Each number is 500 + 50 x the weight over its row's rms, rounded and kept within 0 to 999. Layers, rows and columns count from 0. Numbers have three digits each. The size before them is the row's rms in percent of the matrix's.

# layer 3 MLP down, 192x768, rms 0.166, rows 0-108, columns 512-639
097:475523490495481495546512505442438442472483639551523540570507600526433505477481560534472597549496466450607453532453558446558341439540485488488407500516554457536535443530401474497472514558488544491470457535516376482554550591602446458519502560582497581502539501505555487429523463494411487578511470509505487450505563496464523556468457474549414421467562570468439433502442451435515511436564
099:432494540398512544505547459564572575511590422578574593453423530424501421452577411515582524472454500433516470478504349438570485543521511436525509508547601535510535503548439536460524421527500540458532541505494522497433464501497521482508501517468526447498569475468488568557467551516451459488505551524553457465516514489541445483561420456479505463571518439515528483473494565467507405463503
096:522459444444471509527510429548474496445421536504453532499679504506559498575514463477464525448438587474472538515543505483453524455518526523465508425491491518515461537479425457542498484487485493448562473554398456510381495517546472587479444505442505544532569509464624501468413485577453476471482497589464504506460461551593621486548600490443435424402465532502494469427517516530497491583613
100:478474520515534470490486528450541462467566480452408569529504528477438511540465477523452545413491456503414542506521491497570487506550505477396511488423430517511414520438550482484479475476546479503524474459503535527494458527479545526528500563552453537416498436584472490575588504580382496511513658456467475488531524484456494581500525437501534413605439494511562529551412486540460399655589
097:589566486563542519518540618530499505517481500395503441540534553502522494435539445481536459478506418579541502429498518531450413555564551547433466549560628486455493602487493477525596538462624431446498424588566639497510561471427560563425529493422532562496481482467460519503510576529434530550542434471450477537406491463584573612440527536533555399535483527559449530583564553503471509555369
099:524545448484518523477439464522493504498616479477531515498488487534428534521506454501519502496529540520556516481452463519408502624435532518504498439588545469492528500391433537540517515458484533391496481510561536529575460489634497592444450400516476419501512507463498479550532513473558480508575578555412485470567412446438505401546512539552584527567550552526565501476502542521507570528368
105:488546567465424449440569482463468504416487506552554478479378513439503539516609479436523500563471487492448483491412484540526474490493545527555459556461402523478467517525522410427547528561531576475532412429490475492419531504541537450461564540515487554418472490508474531514462496482485533505466477505487454481514511456580572648457509561376531472439598380488493487427533599417423474622498
103:488474528553499466462598476546444548473415489488451478531554429531591527572507635534411490408602526486478508594476423575429522510496427510591504541464484426552508464572515475471570418546610441458493457522472607495438576481553484510533577463469508567484456545375530457532416516572550475503530496459514434440481447472592467373409488530477518461532525527524446430475484522504482468538455
100:426496510515598482539522573457586545394448511450465497448407525486491413436522492413345476496466522463384443467551472457481530487589539448497518495538515510389462519466558506443530551510465470473516524463571566556552488589448527563516527427537480509509472465562506445555599435482473567484429428559563523489531486457504505502466509534564513521560456486481512457563445370497552530625441
101:531570535591527549468430471532477520498479489510411456501469542466572539497433486538510469520528533445470462503539571547454460474444622484481478542511522503569585433517551524538568495503468510477489494442539514524499513476445433588498436602482516441447462485479476511452455516322524463475503430536565525416453518394502482463441586480428550484495551458525550545475499591512511614375556
102:564494358568530494563546508515554517504465380520567562504507523428433539433559557545555577403558449552439536566435600492531449449536581497405562456437483492504459508479541477513533401494476538519591451590516437545497424446463489469448603493513452479468489601480471438529556487496527583466467541475551522466488473467357468532445612502478458583449492549495499436421528614526439509519508
097:480419476503461468575524471438511397511521519517459474393528517540514529529487445492484548466549416459479446506426473431428453485470491489611413451550486458555532537466591613466500511494542461482468489526523464438548418544544504509505519582510468500508571523474398379456477581421446445474611577563505517558540390445495480534377524592520511489514509443483429463484502428502501476401486
100:496538540487541501535509511500446548480526490518532494560524541465496512450512520482523533443518485502442489541455451454489477533509495550520424556458447527550580449467471533530451588552598534511503358468545542529545488539580517449491477390480480454572524451511513501516526407472505575531452425483438510453528553451462534476377494486472464512486516472474501549484466543611472601490436
099:583404473466506467539537462468570489467527526560522493486503471474584572509633544499469527526465515544610434565489621517478469470486469518499545548518431553545539533460483457474427501539492487480553472465504431505477502549444544391514603473586507476458571539487644439532486556554634479527456488530565512537545529409460520504553504513522541529441496561568597458488441598527455372561527
099:483448434483528472522511497460499489463537543430575439479538522561658537578484413520488476476517524419466567538457547508505560483488591524456453478445457455516488492474519415401563572422537489411614439571472435389561471466526497558498482514539488552614514500463458475422469498517494502418551552490491513496404491495476437528455481474427460546531550521480585420463474477595473559520514
099:526536472513522574507470498473491522446511463548605525410498523448443480478400549477580541601508442529533490464505433540524486532568503507490472519472494501545524490503422478410491478545538559483460591507502435495528572550528568519504509470465483528415555450498520471462464514484536489512509446549532517458571478417443454538425431510408608417522617511461456480517577541417549500504477
101:536488521495480608474515478494464486491494499521473477391542546469524405450521540481479526380495469523518469437466440464498518473584390541435529453480566443396455489480432461578470461435529623517492566475553502467511376509462555497508500535529480487529543437544586524500520544490542595542519479522553520520502447583519568499457371519476463532488583456472451557566439446524472476453483
101:517565489538516563571517512540539461416474427612516595500469531532513450529415535381476433498565557526459391495538535469448506459497506568491478499505605434606548440536483508529544526554503598466521467532637374456514475391501471434504531454501575474479420527453411431416487529519438563551532541512476601439543552500611578443511585453551421557554428391535427484498519468514515501464450
100:485398494563499566429545476504530461433483490505622449489507591537551444555464440412571502532577442483473460487457514413549553468362494502438503426547511493518477491516542449539532515520562528478521405421472512444622448467483440423547459505509481477469457544465536558440454499500587470526533456533458564383478569470538435483430511513417586647525498517443547543469502468545542535456434
101:528594566434559434420545471455566573423512474537469488471590568476535536461470556455508532503475398526522525489549543550494517461510530544496524524461496507488569494503463540467510528512571458458444514392546587548458469505472624437514481531479470504532407610464628493497503513475490517531461420547515523494514449410476380403375490563532466494555535456508499474444433489525445529524538
102:597443478494473489502504535441489442397520443564575510401514453534482538494496532376405541489422479486463536639530535481475536559582453443476528574477521504584454400526571439538493457503433505484420529519529615507489489472464549497545533444435464543531459446480543417526533473636523403540444414461497496482459568523561485595437491495516483440558549503484573409525504462465494457406365
102:502429564505585541479487518500534501584505462501491471526529562503440575511512490394462398559505466519506543469588429530478573513558533525464487529548474465484556545451546571550575566524492478589513530534452474528494541355462532548560527540440511438482523479520534463479399503457457426453494518577539536542514499510543379508519559548519522542502482433458431520551533398508614517527494
097:495488514515438503537420496503537513542581496433479481416496537503541480466497530547437505394493551495566454428479426544540521499500511469460455453476453502579572536454505500570646493488507486476475561527501464408518460538400464534459428491628507423363551569477472570587481632448535507621483541454549443461450545428538531402549469529588574506561431477504440464454448534515502494493464
103:451540471470537486422445439473490495478495478555539471489520461505511493525519501426491387541571488479466611498571484484441430595540434507582560564576464464419437510565548515455521539459469536587483416531589419476647465520548522616567499462520403431602445409412479582402495522484544554436468560516535463523549436501454456533477497396493483491551447399434475501507410429575491538485573
099:491401498515499549608524549602467591405408474532469523454540473532432425569580565507439432541398475479489451521560543465458560487555483507521515547474450483562508585500473518486488427484506514453422493504509551476496527547474484477542525491537542512503534451491483492432556531563491593538536536551541525496418483451453484450534572471451535389527509479580450566501425467521434408460386
099:559518505434490494457469455493457473491444536466571525443350489358473588519477446446535486409471478497560579510517506440466411608556501444493518507541598629485421496467562540500470563396552498558570538529539463536445475460470563521508508464426424495451450600607487588549518471556472545501622549425611460549555498479419411469560449515422539462525538475543541526550506447477527494548493
107:493512431429521514521455561428581507441464509468517460527511508592444519527447522541494552611540559515590577466452433484524555530522541580543419518514523492413439474505498549462471445524468481541541512582500501566392528625487558530524445521542480462503518449563465583647509443474536519512476503538513590528604467454467494496435543447537510545568504487505537520571508426516592535485483
097:517598442563539504556525482522472569521432542519458494537608478559484524465483525501560607526537537453452511498528508434468602458485563426468436455434521493557430582561525552553532485568527552439529450492551476511513566496464442447497397497599487477448456436509537550455469533523509469461496482423434516539475491407484498392495542421445503470518519546478509497513627487410435473421490
099:585456439596579439468571551554472523555424505511419525533506499491490457487541456463470478489469550511577425499493478653509530474443537538535529534546565491578510515483512508528554581477499439504543459525437514514572428633449431523522542481474586482512552585536574484512626471485545514423548557428535452412470534490455491602572503483510543527525483540457551532563536563475508505635434
099:535521454517605526491544427582476527485549443438478467632558404463458452369524556518456571582570507528405430555540527574410462549459468520420591485543481462533444512514599534556570403491434487451464520454462554580430527480523551491435506490445466451559494484461465509435402533493431482446466537488483486515521575437578555470403467493486560468450536564438503442506570529534558504475599
101:483471586540536484559467498466482482459388467484507355491467486482460558537409487498543435476404452466511472557537532505481403503501516514494505448396396485545404528446485555495436499505605497370481464458511471471607484482441528518414459535474495483430473485522526446428497435511545499452508518500554474539359451518475558523558534651516543520503564483481401417502400444482549484441469
103:539534535461455509503494520564510420505549552534455576544617505494538485460473577453585494493552447504548461514496547487347529545438499510560553432544548534523502464476521512468523456502590480461511426488453449464424469420515486526530487573474458545514466469528553454507560488461516533513555590461603529492512515487475571533450490365463467465476499465392502567542501503536398503555490
102:537519486455443471565516472509456598460413582397481475400488400581483455595480459606589457486542465487397457480495589388506603549472621533527519497445610475386512485556447479510472487561469552488477553520516469503504471493467501601513560452532435512486439493484413606449509524497506264502536502512511411474452417563479403497417500445574520444495476475489403503436562459480487493518457
094:502364496538353492465608502474514537475582436549472407412485494465523522504555458523542524512430520444525472464566489530545567447514594573505469516521516486592501499495485418468560390506418494532534469568569410528563510482499534462431479470531500578453495492439417592445506590464460419547422403492529580445517494494504450514498418536429510565535476470536535552556539513569538529544570
098:537532523485608480513504553405457540464548480482555510486341503532503471504479453515417589461462481485458497495530387589446464487552483516512458514520509522492512536584559508559479425464486477485416413525596523547516520595501521477488564470474559473419437437497468452548488625491528396509449444528548511505412519466425442510577484544549409526491404496460570504408432502578467540459495
098:470481497511477521535465485470570502425438482509545573547459390498539556590515514560501428521551482473443468508517426558528464561545427470436493514461510416488460471507486470481424440496536506544529464513481545443465479512518514445386354527510524570537476573412455476575473482443494461471511376585516492498503538505527454422503490494476499486480559478429653439429467480449556448408482
100:527487444592458477534486443495532529458547554406558501487419544424500512408549566526555470580549542439418490553447548505486487458528495473427488544467445496556478581557467577482517514519471493512511566542578560468500477449545562541479521584512529573521491460546547498482554426466420445502491540452499462505534502519459526553469445508535481544512496521543436540475501573499530505475535
099:477561543452551467457449470455570484449487403527458521564531536429481523457496589476521506478513462432499545493547496502471601414611450546506559533496468492549593463411507575514546501507633502503460432523485461455473532497604473608515494387464498483488436592513400514489533528548463501480546572570445565491562459436426568397529460543465436572501491489552501497447519601511569491623516
097:494537542577452423497559480466506501458450431521505484496490522608528590530439552401443483480510484534500568435477507514445440446537430440456529486560541436485581526446543493533517557444540485383459585467465550555418537525455497535479517478561493435447424540512452548489534506568571503489535467424538536623494597556448598490423494499485477475439479511455507513494486559538507418458452
104:459479541567512539481519432577423469523504505500473470511472496410545495480513479508465526505526487443451549509604461516589430511500438500502505531445557512455523540584507564482575504544465512490458530509487565564562529473472513575511516552556459550525486568499408559587517523453471647563567458475502564450531477499534516571566393471590474527488559499503439447550493488554509514463457
100:544555448476410454510441486511491494452449513504622592413650489512503535541522444488576474510389447434475498490456470525470608551409551473478511525526556470531574531494454546479550444512572456530429473556467496486504430542486491445473494493580549517549583498536482555468600478587436497541448470486618462451514564518446397430564499539514516471561502536500543542479502467566457457587507
098:582445513493485502611537600493494472473414513429556514464535449548431511374562422523502447596519480556513577520622539453476544460456517543500550472481540541522582512462511411523487405519537555510516514547550441479507555513471565490527495504520467446455450406461527522459473604507455482532541502508426505542451448491498580508537412467503450474549417503524378502398551478587475497503553
105:573514488436533574537487487531445509540438488479552498522438508515555477453525485497539571518505473497502569541517525514572517491504449562529424575579502607590506573507533512542479509519562492500443524560552514492577451486548508383521504505589508483456503451535420457470533526566517452532540460550455468466536533516466494489434641487441505429491488548508518522517574563609429502568473
097:483469534478463573443492543526562527430558501570513522533605510556556479444502533459411559518505450504413487519577413529475453469476472500512480545468472535557454432516549497534567425500523467546459491399535514520467450507538451509568509483535532502494557532536488513499475462444429406435531489462520567556418465522511450516487559639501416431487496501513537419507574575461517499476510
095:466390545470520529533464448471532493517415500510560453543524444412561586452417380436437392531484475486391585480592576518507463453572557476548562488477551416405533531484489528519440362479493553435579484393557475557493479555472447483490529468447494408476522538484535469570473467349491560454477516482422547548457477462445512480461434487457516543421485472453530532440502530450413501519528
100:514496520492487582518405500520489455475527559547511507538391486575469487449629487541561471493490538488594649465437410541544499483518447549570586511539514441455540463468479475515571636547479543473488504600554478503434445567412504530543416501568563393464530483472409621550476608639562628555577554356561528450592495578506442616513484480573394503486481539491585512538419502458395442556469
099:535532498490497518548493419593528548489564525463410460458572555387463446474526580491511544563546489512473420492461639464484472425464438528484467508516569515459608530455475448452497490568484525469580512462582618470483517442529466549506584422494543511536543448478544440542476600461525483466475463435553500369477527411467520446502473529459501423527546579537480530447598528556527551509586
095:449453506446491400510507408499482425486442507453593436481474519569523460547474489510609390445569484497505474558454462498518465546470483535561477483416436466459443431544389475433509594542515452479554581478487460460514535480545579515491587477484467523506532499381499585430576519471482533493552547481469552544566535481495614481432471449526549522454467557480524485507509552514556486498439
103:541472486532496474408447444409498536508460392542477498435480493525448602439541493472478478567463445552513429545481498407477428436518525477548486413529429536453484486480497469493480461503447427489401580574429517542369492470507512560489511505441583408482510407506525577490511542630453466495471498575470498456484577524518478453494429662484471514497465618548509490605507507570564490513526
098:457505576451434449546556506509503525535445506530468547487514452464499429462465437475471443510502522484514535515529549505499381523488553500425432544465412499459486527540549496404527548593547541494541515468451494492479524489531536384478513569523498424472476446482492604582492592533497372498560492519532557562430562508540528464477496524478477497486407558581472558631553480483567463570611
100:586508488495506487432460512477488547558573565433489574455504501455570546541504479592569538510586460526516493505527549400513475449461491548488496448429540608617476456469440568605541582498446401485444413384470384554588434536476474515447545478516546522474572523501470417457515479491505399564563456509423480515513473416519448545518465463573464526538439509560494576584522455521496482605412
096:541528530517484391495495437435512529488556450494496486549547475530502505456470524539542560487499523486529458457437505467511374471537447470534525518515464474590518572577566415485520498502503453563499570485562424557447513520482494468484514617499444359571494542550556514518412549527562449535624526542376433576557501538554538458507513419430513485528530613525406504457494546433438477494497
102:465471481523478491547571606506436566443576435555493564438423481464414496483510523445437476579502522475417450565528450420422547580513475415508421534530482576503441543487575523480509537478579585449525535504488537446486503541577539527508548405524447493483598472493474479406608546440475503556520523485503483505536488479460480541474580541492604497518476447516574483552481562442465493532593
103:502492535505542486503432580539482555547456523507474535505458467505488540544494556581558490466593464531481577553456510524519475544535457513514455509497443492519479542511540526417422519544446538476547423506511422522562443419492531507501482477472531474509440495479501491485433373470443454489463467433488531558449548545484480300497542600460421475516491497472544651608604500486465553541472
097:452561566428507460566409489496458588554479531449457423495398481514513453459405521479493525591510563564497512481562512480420451579541591548478456502459465578358397563488510479548565505451509496521537500509475502504524530515409421510415516543502484560440456481543473500513601540460583549479596438480438532635513524470525482578503490391511490541465431497454470499423453501544474579516595
097:559493533527560503486459538553580584586558531541506413468384484517509643517412523411496480490556494545428428493587521612602532575637513545518513568553452523506500555490551562561430566497518478413487513572445513470528426537492431462493449538405515467586509480510429532531519491471405507532525576463470495381565524590519483563510482589618506436488463531527484491490545515555520581519547
102:524559524615392495558537411425549481408492511443496530563486473414493467457551481559462564419519438487462468576504418521468542463505530494562513537512508491527578451517484485493639486562523495450523470401407530466519473513591458553403505482528567616567500521517521487501461506502537458552520376476512506509511463495538462536524545314508567528473490593521559529469522497513463521512462
106:505397545500555469481632530486552607468449516495471453530567542549486476487471468506550555459459482505493485475482451520512598513525501526601412460531463448483491534438463472497399552534547454437497461482465450564492684537542490446484510481491498547430552472461494517570477540541502434483457506516425509450463478405448434464483436530486546431498408562523473499529458480504550461613545
097:461488539517496530528541548577546553509544444629564396488449513490557503447507407514528464503559483537454434644526486501570487502451530573495507496478467598530564548468512527525504437567522541505431571492498468604480472585421504480474552401486576552560407444479517434443563454493532516398493540561499488506576536411551517583504355633540532455490490467504434554499524478532490471511543
102:499466534469486517500547522532516503555464494507543539476470421551507514558479478463505460547400454560518475410530406538533571381494439509555463500434509475443544442440587478492395497468499493463473474559460487406424442514522417572481445499542516451457569497490519480412460556577557565430576497498515474581425430530474483593478480514531525475540525513422489514515553520541443423415371
103:454498582496469548378485594430501490432509454532432563492536462561474481493477542463484460521416474518417446489515583491462452507503481470486454485535635501543511472509413518486515475449453546443533506529521609514568497543508554623556482437527527494473519522400463453503590527580617483448487541422529528506495513468478519523505446546600476474496467443548506445559478485489561480567473
103:482506470459580493471507510480401584472562507532425427576515530475525497437399557521534470458532502535589512477496538536446477462490489586412446473578507536457507589479371437593419578483562516508559509486489474519554566509442482546552469469538512532508458479490480491537533466444589480515584473504484427479478461506493496535479502436480536475517563498443527514483471565535542598582523
101:571582520521562548442546556541534483508530535516370476565484547474466469423508466520491483478461577499499467451439444567517503447535537510457630511529565454502489478520431580517518598528493451479456482456590478509579561565524532564509549516552409469521591453434465470479504513593514463612524506468512565519533460530526445451551490466435490491487475436615574521586526499504549446483529
099:500438424532465533493485522511443468523537600462505576464547484482582474562506485514427549496531487433523504461502482581432504569568547547481563468441460546516519452495481500464594397459471586456438472524379569473408559416548415451554511445464577583371499440440503479494454461466479435536560571495429463556507524481493515569506421443531370547519433552429472467547489489481599572395505
100:517528497535520548462437538453479498499527509519533467522453484439513451534586647526533505588496515505434558553466500497443485538517516478617556453405423553568452514469621437524514591368469511523527486435585470489484577536462385472438519552585465502587402533461458488563519454597492470513495535546487528500624418526439468400401556536484470496569531478551498557502494560456419463463532
095:551471451508511487399557537487560430517553443492557591469516494539529533498478382486481530412540468509576565490475444444495523465474491468489484455525441455542485444602454508439544424459462478456412536477487464499432464453483530475543515526443527458530551530399495487413512533497492483476543481453503496452527527539478473477452561439447408417466526537539534483453429389522462395369464
099:496520483463474386429518454459462452527527494531481489525487506477477481441472431474525518508438496426505435530465419551569483476491585489490447526446562456530507486514486403563433578494404558460460469458460520505471620448536511547444381517436529532463501461549381430476488527423411557526522472495537496502558472487553521465515429439567472457506454578469533575520465477567441597455505
103:599482568531483560574488503504446388470530510503461539496568520464468561504465349566543479516517535550554465454518498561506587501480491449520495562622486519519567422610473459533598410481485530552491495492584464568484418426535556487504550521505460434492554531475392543521508595528514545536529539528475552457557513511480520460516562479572449434481401558450495500526550519509475536473510
101:559462506527445536503598506469401541472626504490476468489460404549361481445521490595424554512505503489418449510458526551426485492571459454500463463553570455529549477513418518562514476463473515479559483476536581515446511507388503464445478522474518529464545572439506519535448556564576389404532519533531431544547571510482496558450497609505544567498500576488516538478563445529493523498573
096:437526528561521545444422432488548441526491466583483507459496478606477586535506510400459498483450468493528500546539514540575568547555519463507553511462460531425533546528433481535500479539664508591463389489525461569486561491490523532485525483414525530465454536486430476477424458444584582512492478389497556565504551455517477391435521452532551526412537444432468579518465588526555541522411
101:545510479458521514485399575462502494468488508560561459392496433504490512507540414525519447459473525530507537462405554510525517426481553517539525551551576556475558545483501492440475445435447506499446586553560597460613523542510486474515502448446509448446478405494461459495493604533500526445507499532566451338546442479430508466492511518538470562482541471499580501547544464490537543506488
105:519528541499566479507455564589473453556474561529452460512492544501500517523587539537595477480548395506553530496525476552461460475508540502542573432542516483509600522489515537483541486494591447485491549539521658499630549529499509581474479523475503489489520438433578432490470439503540547562554494472497548485482492470477408659476449547483486490559554595444544479502455450460553530576462
107:468613486552570525519477465500520592448507493528516533523603623431567424404526589581605585466469455559551521425557477523466477495519489485434539508534571523525534576462449548511548542402436568505554510530407483563494515559537536543414518449468527550521557405537509560495438506518480446495485478486592600524504475489542601549632379507494499494569544534544661489518488410512525541560455
100:515425460561514484416447504559477547488598536612544512532517454532437596465489559515513540554432531506428499599553519500500489483489507485516576465460471516479509555542533461459466543468461525560549434471439430562470588528526417461461513563537547471504544507515550443466550459427540453551573426451507453463441591479575511492476480480600456496469473481557496508562545429512429450446511
104:491561563526539438444527526565517571486390523476373504495486480449449483489453438560483500448471450487561479503422491485562489428438487457456608528538534487464512518467595433381424536486469424469441425487564516457450569596480443476546587549509480463483530561473514532548489491550471471495421589413485544454413450470479494527577479540497511449488489592560508547515471482409572443438537
103:426539523470521541499467504464480488584473496455517663550519477530547416444512531551536410456472506508423524531566475453419397538535479471537446547521518496553472528530544526433463611543441515512509552415411382451473486505452566520504535443473466550496439521537542433577445454452547564480571429448484480491509511540539530489538565379500457494534497488443385466424508453471501462492508
103:469511522509520527469474500450505429522524568432449390521395451395439541562394463456499523542505606437479557563494469497517428482475512492462482476534462522567461618456499493500562489541415396476491490507482578538411445513509434593454544489425456559483497516506537401416497480488472521526525358477520613504435495480555449600514584516498439454447586535434602504511410480592410502480488
098:447435568425507477499486427459508451467422439479501445495438534453486466525418587554462477472460563512446419581562541480540403464475478444421445458485472478431414513533404494437503493604495482453490482553511538428493481445507445434437536520473538455502498505495506548549530515523503535494565486431425434542458545556545497506510487468500519511502480448517546508505489523473522386569566
100:493592518522571535541579493533507498554504488444533489462493390435543445392540489531437531558570566512587524531513552489411564466481434529414452496460439409490481477531355531525497496524591454453521405495400530550444508515478566429455493417443436468499489454521523494454464537579520555541534480520464442578494460524482487547452563476429462512460543503486566497489462514557531531504540
097:553536486509590589481532561477488593519572553580430510486485542585536509536453480408474507530414484504503420478524457522553506520469465464500540447530506505539476398492501467454524595482434471463525547568556537545472435456443522485498553512495453507517537557424576457414533495518432486410499435558549462481491509582494498533595486493488466493515475553471512520524441473497472507603408
101:480479504490528485481566508614485544481357526562480461553520436531484590576475490488503441481459479492536585407531564567552490465584496473546453573403456406434448468491443521444534529569533455486552454452584486488499450544519421478592497531398407539447509544490521447465597460489518500545543471611511451444456508379481515492496501426470532445437457468486516499472492526505382416570497
105:527554490481550449457514484567446546559528460538464496498465484470486475601559458520471517505488471509503483475532427559559573529573519491396406473473508535508402506454431461448476417465492498451517436570483477496496491374497512524445535555545402483343595546562537424505451560450532454468506457482497534496494456543497532548458511541498459534476542552503440484417580528470475552520535
105:467447435513450543498503491545504441570483450503382554473475509554558564463424416557450455525494581465466572523534540444623447566528485532491524495486528466475518529468495439448470593502471405466587462476549557519590516538489477438469553597511575530529531489518575475503468581443502435586573530365438477534484467449468453564580539411462466542461488510488518552598396433529446419498524
105:536494544493530410581480578559425527425473446528567500444480494522537522498562479469484517538543438516546567422493441466565518444552525464571528439411484498396511452526493581494505607359450421497437367569532538492431492443477405511498550501455451445467493484589389414601431530501536486501512532527465474478549515517544580458494612533472504504490519517388557454468494575475447552484501
098:506520501492504554524566523484471511544473456511473475482572465486501572504461451506579442522437521447456551477481547517474408530401469482505518473395497572508593473583615568531513428512546517479526493530470471534510525435485421546573557590480460450522479512479528513544481444518471483482477430437542493492537412577494545518451511428557498528448561512448496552594548513449435452514556
097:574529529571465533501409452489486460441440549539498573493491593408509494409502453599569516540485433599480546511556507520475524484516460567459475466519483586518583434495587515573490428568431640488487516520408397486472461547516560402377544451444439569433466612434494485554494524498590466500509571568544454552418522440570491559576489398497408510429453496495469461521513568530519529520494
099:492460589496367470477559461462508518547479546489577498532457475562457448482460506403499550476465516541439434469513513513516526596506465494469515502513481473559556539516503456523486437536477525506426580488511453554375539525494477530459481507399485534445531470550520463496596464481480493496469470434571460457536467483544481483560500415518464452487380566522446571479572632498472432568449
098:513570522496489431453479574444412491502475558484386418485557485455459523527431511468560455480499483522476578524470639494406482566482472473532601458482438559471505525489501463417474462555498458524522472441409541496485505465515481470559563508510457461495496476529490454502523621499385516531545426404420543513585485488442481561525472533495529461635403497507522510471496552434508506495472
103:458517522434563461515564507536521495479555563465528600555482460512577507482537539504592451522449532460477474528523456477451517547537472547450446503523581436414465428600370455415505507475493430423583454515536442437550478522482502462525468446531485482541567563493470501536501520462532496497492576448489453526474484503548456497519469440464460484563460467428655424495484586467515529526522
100:541527446555617364471539535520469466552513560447573504488520466438543512521347449494538477506443534519485500418514545418509514507558509472537517467568541480746498553560502627487462547568502536441512499520487467557518431392440487409471526520517450468400653465596527523414431474509516426524535514483504487523497478533543451495533563490514491484437504490499374467543536400452530499449472
101:497502567461549502401405454476540479544470546542480458514472405541412511431431556514512405467495488448457519496437456422603521491476457454456499491504503494498520437518529473420460453452523509366479536519458453473449489523442446466470342527503411421483432548463548447429514477427495520542514445423559457584493541487486495445427477514401527482484400469488446449410517502477527478524530
102:424486454523572498583480529494456496479429466505491524450550448486616520556454539615490461508477548415484561490457484449476583491520593445456468525525414499491549478519552459511564476608451354464457484478418573454409462478370498520516486403466519470519502449441551532481425541474509580506529428449482534484561474548452477570506428535468475476474476549481517515518483543487553545441496
101:422461546525491463468544490516510549545613536478489603523469492483539404525595440625419483599516529514571502466577495434400453532436513473387461519492502552457506504551469489481570505506487481625522545466535566444562566508443455521514474488465456560527547458507464521565540586427508441505541546618520430551568556419472505538495467572414583474495535354478515535526535506449477453461488
106:377599495498463502463494470501477456480552589530525551520498479557509490512559592497487498565527532501470436476490374592444514520430567488515466445545568516463501479520384510428592414512479541490511479504577563467488477483407457404515460554461498502414467497503525651427407565511493541498476521443519396447505489540581565561505390511540466492424498430536541461417494469545483507565624
102:559504567543481461449437476557508481492521464497474447583431521471644479507547512493482514460518496515539395570457565517509366512512374518471491520490540480533481541404397549492617589614564458432436572517514485567545372468490529477459405524577467483529460555487504549477517570607518552477548535458435530494424540475530464599504540504497535536527453455548563519434492407472434553487446
095:520546424504480543420496488421605479509508477497520626478524493494492453600557514440473499473475541509548472488438394414505510497596499454494476482559452562551546544525493481453488377524536480521459485416483583471500510450488465488495517548470437456545575508540478582416431467511497522449383510589432518424580492571516534463512454553377462543556532474533405333505534553454598500506523
098:424482552401526484504470415493454493490457467446486544553455475454558506484476605541456559507507498422472532474444442482417506518442479501548488603438415437467475562457521563440539490489460551491493479501487471457533481571449468480562495534441475567467508405481623501452511587468525524591461527452532549503464500455442457471579480431495485459503416485434543463492449539541511424550452
102:489435487550455428539466507478497489562463466447578505493447481474499550397512496546497578460540598425498471472453506447507542425507541567425553453483400526520454463548520467399549458504536540455492440493532546417421453543489454627449544471403470476560489444563434452493580553505415518489554499509459505487514527476532514555544486480466563573548474436488552509479533540423502485508463
098:470540466476478468503483495438516573381575494428536525448506436428532534447529550472521475487505558461514573448515435398386505529572546446513602546434523471474453445492480523514528475419559435481463530518526474471564484521503544513517554537485454501528547513573439548527535610497436399551503538575552489507430510485453466443448463478457456374629506489627638475455462610495496498550436
098:577564477475566482514383532452469477472532540464465526480561502495582342591538433477444503476604505488489571491465413455430561548561493565460519534457499495527532473490501554525471495529435415546569474507514550552531530568437505491571465476483537512503496511438417519518567530487507472466510664422455573505586531481431535521482537425464500580578489575552545593583536512519470545498527
103:546496442521515598409548494510551513488376603463442548550512538465529546468525440417446499493514431494523502449566560463588540529529532504428537559493517444587405527497555544503554518497469523574495522465454562497525484467508556631487388494500472564455482524404549473467527507423395424552450550555519487432497504466484411573484509504411457544482507551628521483545514480526538469464503
106:462484440499503497529462427558579420514530502520427487534502462503459466516463475511550480470534533477537531533428448496419468427519471522547393571480470525482537533461487489528474581571516545456474548501461625529501505504455467526432432496582424543464494560566502537398506461441538501492521533444514482565522479479513559514459456484437548490552493481399484437473403495483510531560510
106:562514440501481537479509471508521514584496499494477539512482526509417492466517512571549439463587508480576478571479441476496546446500502519454446577541495551438496582512478497532520553542552550508404480503408406604580585571477514603655481486547468518531554559547486510450568480418472567481537530493467465575496499364507442408498456467499512630570451438509501586577543433527515479499502
100:458528527538533479481412499504547441532525571441500468515447465487461409559509416540438507473420502462435489437446558487452501476498543479407572533460495469465498447573535494443492476444469609441473525482541443415629515488526548549575536500556573443489513473511527520475569447510481544549511511509448506529558593521514423463508483513568454468488415496510490501568572435472411430490494
103:477528400510465488474560543467531445510551563626512503445469558432434493488498399584529496469501454473493614475528471551500409507468562502484504565469537501424416578479541530489517544519551545543582434549564469479493557472471481511422621476556583539520428520492575597497558552514434543499502470446533393545576385548455494592553527459602483509537419461515498490473396549462447447578457
102:481498535479449404492575532517510544451485543447507496469533507560541592492455516523433517540509477493491564590487524477617358506546446556514400514461552482433572502593423414516379458464528486516527536531538528504516510546469465443544508472481465583571472444428473523477520505594534495475469504596565463446488563540419553540470494484528522585486561433478604544553499534409447392537504
104:447471491472435498401485496435501468563519516501540526447514449419478508478509500425448485535430492454479410492549467534602541563603442499557612547463559535489486411550537581485507573516471525522431408474652459402536508452420520469454521481533492547556447549578473568532497482564510551498483474421519473560563473541429570564458508443493532432542426557547392497570525389477493470487430
102:501450446444426528567510480518511546514452446510443564428532494559453494597498476542498420596529488503506425564458505510494525499504494549565476532546498465378568456506487495495607498519540545465464465507504459441553529514514455520538439519541505555647462489408400416561527479403540452498517554544496530523522496588504474481440576427491525555488568501498449523532498541568497571513499
097:562452479599566497569527485523470594491458601541492454417588519512491474491452474486510536493529566463551491491515532428480618449520506502517453470579572498492457496500535482563610571521422568462480518566520449471517442498526523484511462434516451537549535610479441476475450498470533483520577475464540637483493457538435425347525517476536450454511483496601528500555580439541516538481467